From a checkpoint of a small transformer trained on Wikipedia: vocabulary 1024.
Each number is 128 + 32 x the weight over its row's rms, rounded and kept within 0 to 255. Layers, rows and columns count from 0. Numbers have three digits each. The size before them is the row's rms in percent of the matrix's.

# v: layer 7 attention value, 128x128, rms 0.134, rows 113-127, columns 0-127
# o: layer 7 attention output (transposed), 128x128, rms 0.116, rows 113-127, columns 0-127
# gate: layer 7 MLP gate, 512x128, rms 0.116, rows 0-6, columns 0-127
# up: layer 7 MLP up, 512x128, rms 0.11, rows 0-5, columns 0-127
# down: layer 7 MLP down (transposed), 512x128, rms 0.108, rows 0-5, columns 0-127
v113 078:178125136108165094076141165182162113197095070169117106149114145119104082053085156118101158141153084134118123174167151089129113156135119144129177071153168139191125167073085134116112039095126138163123133115127166165084167129166099160129153104104112115123121140155142050158136192131130105150198146134120117127088068125175146131124165112186122109125110097147112101164150128095129132101177
o113 090:176164133124159131162130141139125096103127079124076116090050131126156140130151147055115147117118100152162165119168126137164089170087146116124102134114130160137187179110135161229121106084086142111168099105170161037143122184175068113081161110175126143140144152099168142149071156167103127142129103134137110150102108191175144173165131110161125156113147110091110135158120155152128203116149
v114 077:090103177177163133159141129125109179077124111137137132081055118111081118112096079132102132123128140106175102111108121119144187131127200118132139110129141113086110166135175127196159103127107192120135087094211132149198112131135131118136119138097085116098172128124141107141105068202176088125077154092109124136137190103184163178126156124120100123095116136152074151074097171125136173167168
o114 086:139112109109119088123098126124129132106141130163084131160131115076183103140083116203126141173119164152122186112149051081140156156109109116122135115092182108102191153091167086117075134156201104140176125157118160095128144114148130088168134142140129055145132076203134157161121181167111121142132173100164115112125066111109114047123135108117170156170108155170125165182128073085108105125129
v115 084:164157163136098163162116183155183174186120136099172075139143078136132155119142195126115083168141158113108122137116088135088150120081141098134165156177133184047151089110159151093125085193096113103140122086077070130144083138106130101132112113127190140151108110096137130125168149127175151171126162114088149131090147152097179127080125162106119109173115159106170081114084115138081067099174
o115 087:133174112093126134124093160120113138106125089124116098181175072094149123057143128094158093116179134125113152146197107096074138087118097147160107138139143147094144109100102140134111125149135123122117124160128129138029087132167102161168134120149098095128226129124148122120163085185135169194127173147152080093133174131132116139091104091094111065140127136105105125058136118234122164104158
v116 076:063159179130104130178088101104133100152053135133104126102101119147133087144135108102178178162186149125155138104133099130202089159175103099126156144096159162067118125105096133141160110124131087108099173100170107134137192161131116085099114124147156146168081096075098205140118080113134080182135061123167135199166149141163114120210138137137135105147085137131165137112110119152119131121083
o116 085:134146169130196147133135153165109089166091167104181086116178175136089114112105166124141087138159164085117144139154129147128174169146085100107065178116147097104172085176170085081151096120152120135124158162119178115151109148137125098132086113125149108147186137148154087128108140073056099172146127044171083095151150095165158163143120165140095115097089169110157163162099108113143096168074
v117 087:151187133097121123110127125110134128127143175122152137162080170117183169083126162127147119150165175137086108139165114129135120167180171090115172116152137089148151129139101121152128072114142106091110142134128040099168150089120069115171145141179166156132161100124153214116125114108156111037146177094115131138124131026146104075178119085177072143097135151131139112107136143158110083155170
o117 095:101105129062120172089103126133104141136186152115139157156100198069117105140156123095137140119153133131058066151145097125180113186135063077172114115082133100113121163100095163114142137159165130166154128090126110117133091126194134118130182131176072124155166104119124092141150071062064145175129143152140117095138160126099145102134130180102142111112170082099180153186089136170169089098131
v118 073:151111093024139134075111171105093154110124137153143085118174073138112083105203186129133136100125155113149139145058091140152138146110092120185113124129211131118124124100089169154235100154152086123125108094150129107078093105164138120083153072140129147117184199138161140136170165088111124146159116155101116121140161114135139109157109148147108082131162141152160154180090117129133089119128
o118 086:141135117203106099096129062119132135148111147160106138125194119097114128146102115085165151115115111099168135152117095145109170170114125091203108155119113133160135155080159137122107137146148164153123099122089110121187088094131162231138131102121181106216148124141155141144107093075159184105119150174146128163130143131148153176130164119139117157167098163095183101065122147126220187105124
v119 082:119147166133161092157126112140132098162166183107116151118122156112117150118169148173133110158151093093140134147113152175134108167174161140123115080092192074132044067126182097100149112124145078121141120119121097102143114085129123156073127103147117174143141096138167096069182147142152108144138150090129071157095129140103116148153086093133039161206131159192114133154146189080111118057137
o119 092:175168161087149175115153120145148116160115132106162150137154162130175131176149111123191097088119179095138135084108080169153080099127137110190116110129165114114118132119079204107097107154143093161123101155130167122183147194154090156153126161169138098122070178131167080089136149135137156159105113167130155115117081146146076072128135105114144100103155099177200156061099126109073142172083
v120 083:128157137165083118197102172118099121179074114089163161084147140088144181132152140081065113059154095149136085101103160185114142100098152141070116160120121126072206082103140122139143135156095129111102153167120198158169112127097139099118128060089158170148137113127168137067120116161084225136116101112154090142156133146125132121178140123132136138145109128175145147157110095097080100141133
o120 087:158159177114120128135131107165171108145114140062107148146173106181131187145129096113090132179111141140096101154130128134111157088157123150109089103116114161151091109151116083188113133179133195046157107199166117138145102138134165174183092130123049157140158119118136111080114114166135195093119116129150074139126110081136173137106092130066120155081107125146137112112104043084110125162074
v121 079:119087154101187169084173076111152156076135098115120130167206161141095119161104144123058108126135120122124142165138112179151111109137130125165145161164115119178151084139106123116150073125115067141138129172198093116072131111151105104163085143087087129110062098089115131095149077130101147168127119145138126120126136139118067116060129151085107110163133082114155062103044135173136117184095
o121 085:101078136121138140177138101103166140141079130080074066162107102179156090109130152178136175158178100140147124110094188111085126173149123179161126130190120094099076159092140121144148183076170090181128114069128164097123114145169147137083120138124130147190151141111139088174146098130124140139126130136133071124164088140065111159144165150132142118201111157128128072109198109167093098147088
v122 093:177202176133097108093108118100113130094129096155150078135122111116121163129130124162135071069112128113087094105094141120181169141171050183147120142116168170041067195140108131106113197123134170119137101150110120155118094124115162128157157101136080111175181102109140102133105097153127137100141158114055093144143131153129136155161132167153117112042136132132117210091149165097117123134122
o122 095:135107020143128123097104089142049153100059129152120087097107231130092124157102107083131120154113115155102114068150100082099134106131144167112172161122131129107134155098139084161133173166118171154161144124112161183117192086110145163170121119148124093144183153150091198121126165131110091121141137151127144123158112146128172074091066094080127118143128132108133162119106101124136170188130
v123 084:110113192088075074155052196118079138131076126115085148092143154063187125140088170133118106122067080103137118144066149189128084168097167134135112132071082162111116172132151122116125189109098082108139137136123117116148087138021155113173185100138149162112160179153108103116110120109172104113117130092104125132167123131121138181117122097139126155136138125134156182137142159151106148133106
o123 092:145124152161117090171229112154105142163145131126101136112161092103126129188118087089135102096102088177102138134121102140140146090144100139122187135119119127115176104198114063152154110125093131124130081128092092139163119163120137120152075131104167102118203114117092120174102129164107102124150102140125119108105125132105118097138158083102200103022208179160203159072129126143131122145121
v124 076:106108078126098185138085153095138126120163149162086148113088116088114178115130141204111181151111096127134130120090097173143139165149145125118138077090100082133123165114145135076152110096135066121137152145098116132128092135093147062103116135062180100156105157127086188103064095117141173055208114137107135085147121154178129080114122058119157174099093104151166095097126098119129140090090
o124 088:183083114098106138112145106079167139113150127098176127130146162116127110169126108126123046122181163156153123141096136070157120196138136146142138160146153116123101171172172106104169156069108137117094114116091126147137050128137209119104147088034148170115137196109109190100115094126157115083158152101132101152066147125129129136170073096112147152098165132084150181131097121106121085105166
v125 081:156083175171163108097074129126159135094094116184084098190145119150150177135169179185087113145180115175108255146083169123130140091115182163175172072141109111136182134118185138173111141122120144138134132132142152122114113136084097165112128129106093139142166092113109179128133168151115152113080133102156147117140153157130093118078182093120186093110145132135120087113168126104104128145145
o125 087:116124134132137094144094114140137183160091099069049113172144149124139134147153186187142124121163068112116077119167148141174111131086156128112176096129071140232180136124172148131079166130140108091138176144137119133117105114105131127122136157134158063126106145134150094118145160102188099150149178138208064126124130117082134132135157126137171152108214104067156126119131091138109091140170
v126 085:212192108088119136070083087064177110107138146147124132102145136107152101125145077114134129083122136135142103163109185093109180171148127116152158151143185170066114111134095110101117134201152096193149140123134122115185100123147124102131097141125109082125175140104112129146138171123139164131116135200130146188188166165125148159083082129119122131155115213182120142153188144107141106113083
o126 093:118126186160155156103102193128114106114099119141140092114097152118058103068150134113128098091110125097092169133064048108134096142091145123136120122157151131168185103122075144114113120105135190195124101128096124197084132114102152119143121120076209206142111148140172123078155140149102142123165158198158159141180140095130171079117086147150157103194122136107148120108097087128103151131121
v127 086:126168121071137192156138144163070097100172108107110154159138125140104147133132091175128082120111126159199137184097097082147100121087182120098137106141132092121165160087151122141169081149146064079094128094112111125145162175159127136154141089134150122111126138110153125086148078184163205140190100159098126066128131211111131132137095114097080074151138150138100123197094163107126121170100
o127 091:145169092137052159144087153110190116127129117124116099156114111129117172148066141133131122155130156143168131137110111103158095081074129144087159144146103121103135178128147173110177122116096103142124107118096123149114128170127230071106173092144078153213107134168154104110100071148138193170095088145107141116148118088096141169134157087116161164107115076124212155164112094126158129141063
gate0 093:131145132125094144168074091160078167191127159101122134110082128105095100148175100145131185153080157138110135123079115112164162147175193107096069141174163131123109107122099120150141150172191175100110129072160128179161144130142158191094129131120115111140129118111126094113160184162179182091216131131160150179149124097169153146167085165117113127119083090158122123081081082122114100092152
up0 101:135138122076106099149128104096115194110202145145068109164090140156149071140135126097188055149190153048165112124147107093171127091191105144075157128086156148102161179123146139116131102162151100085154163107104120138098174106150122072126160160111146195086103089104142099142075134117150095112142168078190117146122087146120149157153149112101140111153118116140122067106124112109100109071156
down0 101:109140147179114125154121134132145151152140142101196121130141112145129093143179071083084154091089059108139145118090083148118144152118106115064108149107094145105144130098090127154175138170170109128032101073150147166056126092085088181123183127125129152072103111094071165116110146129182126117095140135204113149204163142106162152118131102130138066141104097150131170081167118146119147144128
gate1 106:154173110188183104149129101134052165058189092095115125131086101075119104161151121116179128091158086148120110139065145133048130102133092129114170160110127121199131149118112116168146154157173120112115146113115196084137121120115133066128105163114073132131154130137109128081076187154087184109110156173150119097136157112097122140083158136112180046111135120172088166105136143140136129129122
up1 107:143087132145132133152124071167151108174082095185144139132116125100096179114139165162120117153086157190145126130148089143177119190094182158078128095150112062077104125181208118140084132127101136168172172131123176134106173074139142105078114094149148134058149091094106156095138095088173148084162097132126114198114167165125119115173100113117085145118147155163114140160174152133147130173113
down1 098:109088125151103155128102132157049155101118127121140170105156091128160111144098152101158151135151157107085086110056091161144155128140136119129165172071116102171130140084106141089127156065149150125094118235164141144084148160115128131153182144094121100126067159111109121162101148139109163107130127142172098131102143114044090132035115089146149167189171170097130078126129097113105109080135
gate2 097:149090086161098138104145113118100129161149198130156124115122116176105119107066161098107144183192141176146084074108113131114123103104130184098185117130120178134144142165213147108119109108140100177076131110134084156110115133125148093153141146118146151086111143085147162181099148109182114109149123131141187118160109111168087172084173212144128113111117137090115110184107069189145144155062
up2 094:146129150082111134116130085109079139138124117105100134136160197114150136150126169128101128145066171083110148182150164132152052133149166142192091133133134118038152079133146099199142091107113205131124154114112147117196137133133121134187147153085080079140128151080146111142109114130089110124105119126104080106151078101166082178141105084120114118165155077104095066093149088073109108137160
down2 095:099107129136132105069080173209150156117136092130114083111106141128113109118123111125156067189116170109185110104065119140111114123147136145143137128113115065142128156097160074133071114107145122117120134113122133153112124142140137122141122055093101162115131200167165148036101144120174157180152108144159149091125138193109117157218105115036134148123131101146130138108089111105127109212140
gate3 113:133138136078154176154099160147098178148139111128133135105101034090180117098117134158154134138122122108158165097138083174105142110178104129128151184099138127154132121129151149219156113110082073115163115102105071144099123140196180122121060111114167180160108131080113137143099075142143121092157078112172094175146167145092124162171134142085102096114152163143057115089068137158153127156139
up3 112:095135172084135201110136144108105124151116161138160132126050083119169111137154144156185125102091151062124136045109126094109161138168100135110146109109087114201127082122086156174129130139078095127135081124121083152114103142115203143090092118085121152164097114124124115163089036131140118081143122130148148174155143161095132128144157159081118108145125130153075082072108074069144121156151
down3 080:183164093169118055107148157125113122114135130176118172126162212160128155155149104129105144149126117171146112156150135121159096148073138138161092090163144111054116147154148086050150148135183146110140099145123153095187145118065101108144137138146172045084165110167159100126126185108135146152102152067119142102110130124160103133096103119181168139101100131092137130166142189075148140066091
gate4 078:150114116127154088094099154099179133171132111106097101105138105085148176191140164141113121138120111082185193124105164099131092108178168092103121115139141125138115171184070128111150141085085160126149101113134163158188113149149102037113142145111160158184140069146136168152180126087086126093131120143084122138087182141161169079151095133107039134097114100162126111074129136081175139106121
up4 090:128085119070151149075127090170101162160157140154154118146180034154113111175126113109137163071154097112129074115135106132082141139133115107132131108108200123084166186138109136076084167154169129154125142154138179156132095152126142153132149118155148114104166101107149125107167119109041166097098127166214084172107169149139111109143152164087088118079130065159131090144181147162100122122152
down4 091:156150068124084189126109098046145139095074098052127133107073154158163093013084123121104101119129127145123149117145118112134157149175110183149124109090086138131054105110169152149149127160151128127149167113104126120165136148083132160120184163079115124123082129141103134150145137139234133192168132090115099128164130078092128168147109137155173115152148126108116138118161117125129168103140
gate5 086:127169092172111127109048220098112133129152088131109158171175150105161116184088105139157121097158125162098092158094120135153156147190102135095101148108179113122111113114104103149145165111155127135124193183154213141096122200118154173088100157174160141157113144111095168110110115080181170130115125113107126067087123154177170122137138086087134134098136122158143160084098122192106115143147
up5 096:095127150042075158162085070129105118132156068167188119096090141162111104085104111111152148118167152163130139111143123074120092100148119135146103120111105136100154113167140129193124130088218126177166125151167168144143087138173142169135126114110066107124135126150132117170133185154179109177111180159147131143127073158147152131105138144141064184156123146119135052088095101096163130153076
down5 099:104076087115163076137122136125096144126068130162138123127171108179175108140115125096080123086154178208091131094080148046130095107118117147105143139090173082127127164111114106097133135136187150133045125122115071140071101105176129173112163063136161099121095177123104113124092098143167132155110126141164118114165178180116108187156156136168124119116097189136136101141170115148121096183165
gate6 092:142094223115083187113119139157058110078103115154170088159145109109100077124105152055106128112123098182137140140143159135142124171098122105109120125174089202157090117157127116122152130095143111126224148110078117169098122151121152153126113069149087118139110132068075150144151183175149154120113067146112116092162123143110133125123073140121114117144114034136129158176149155111128149096118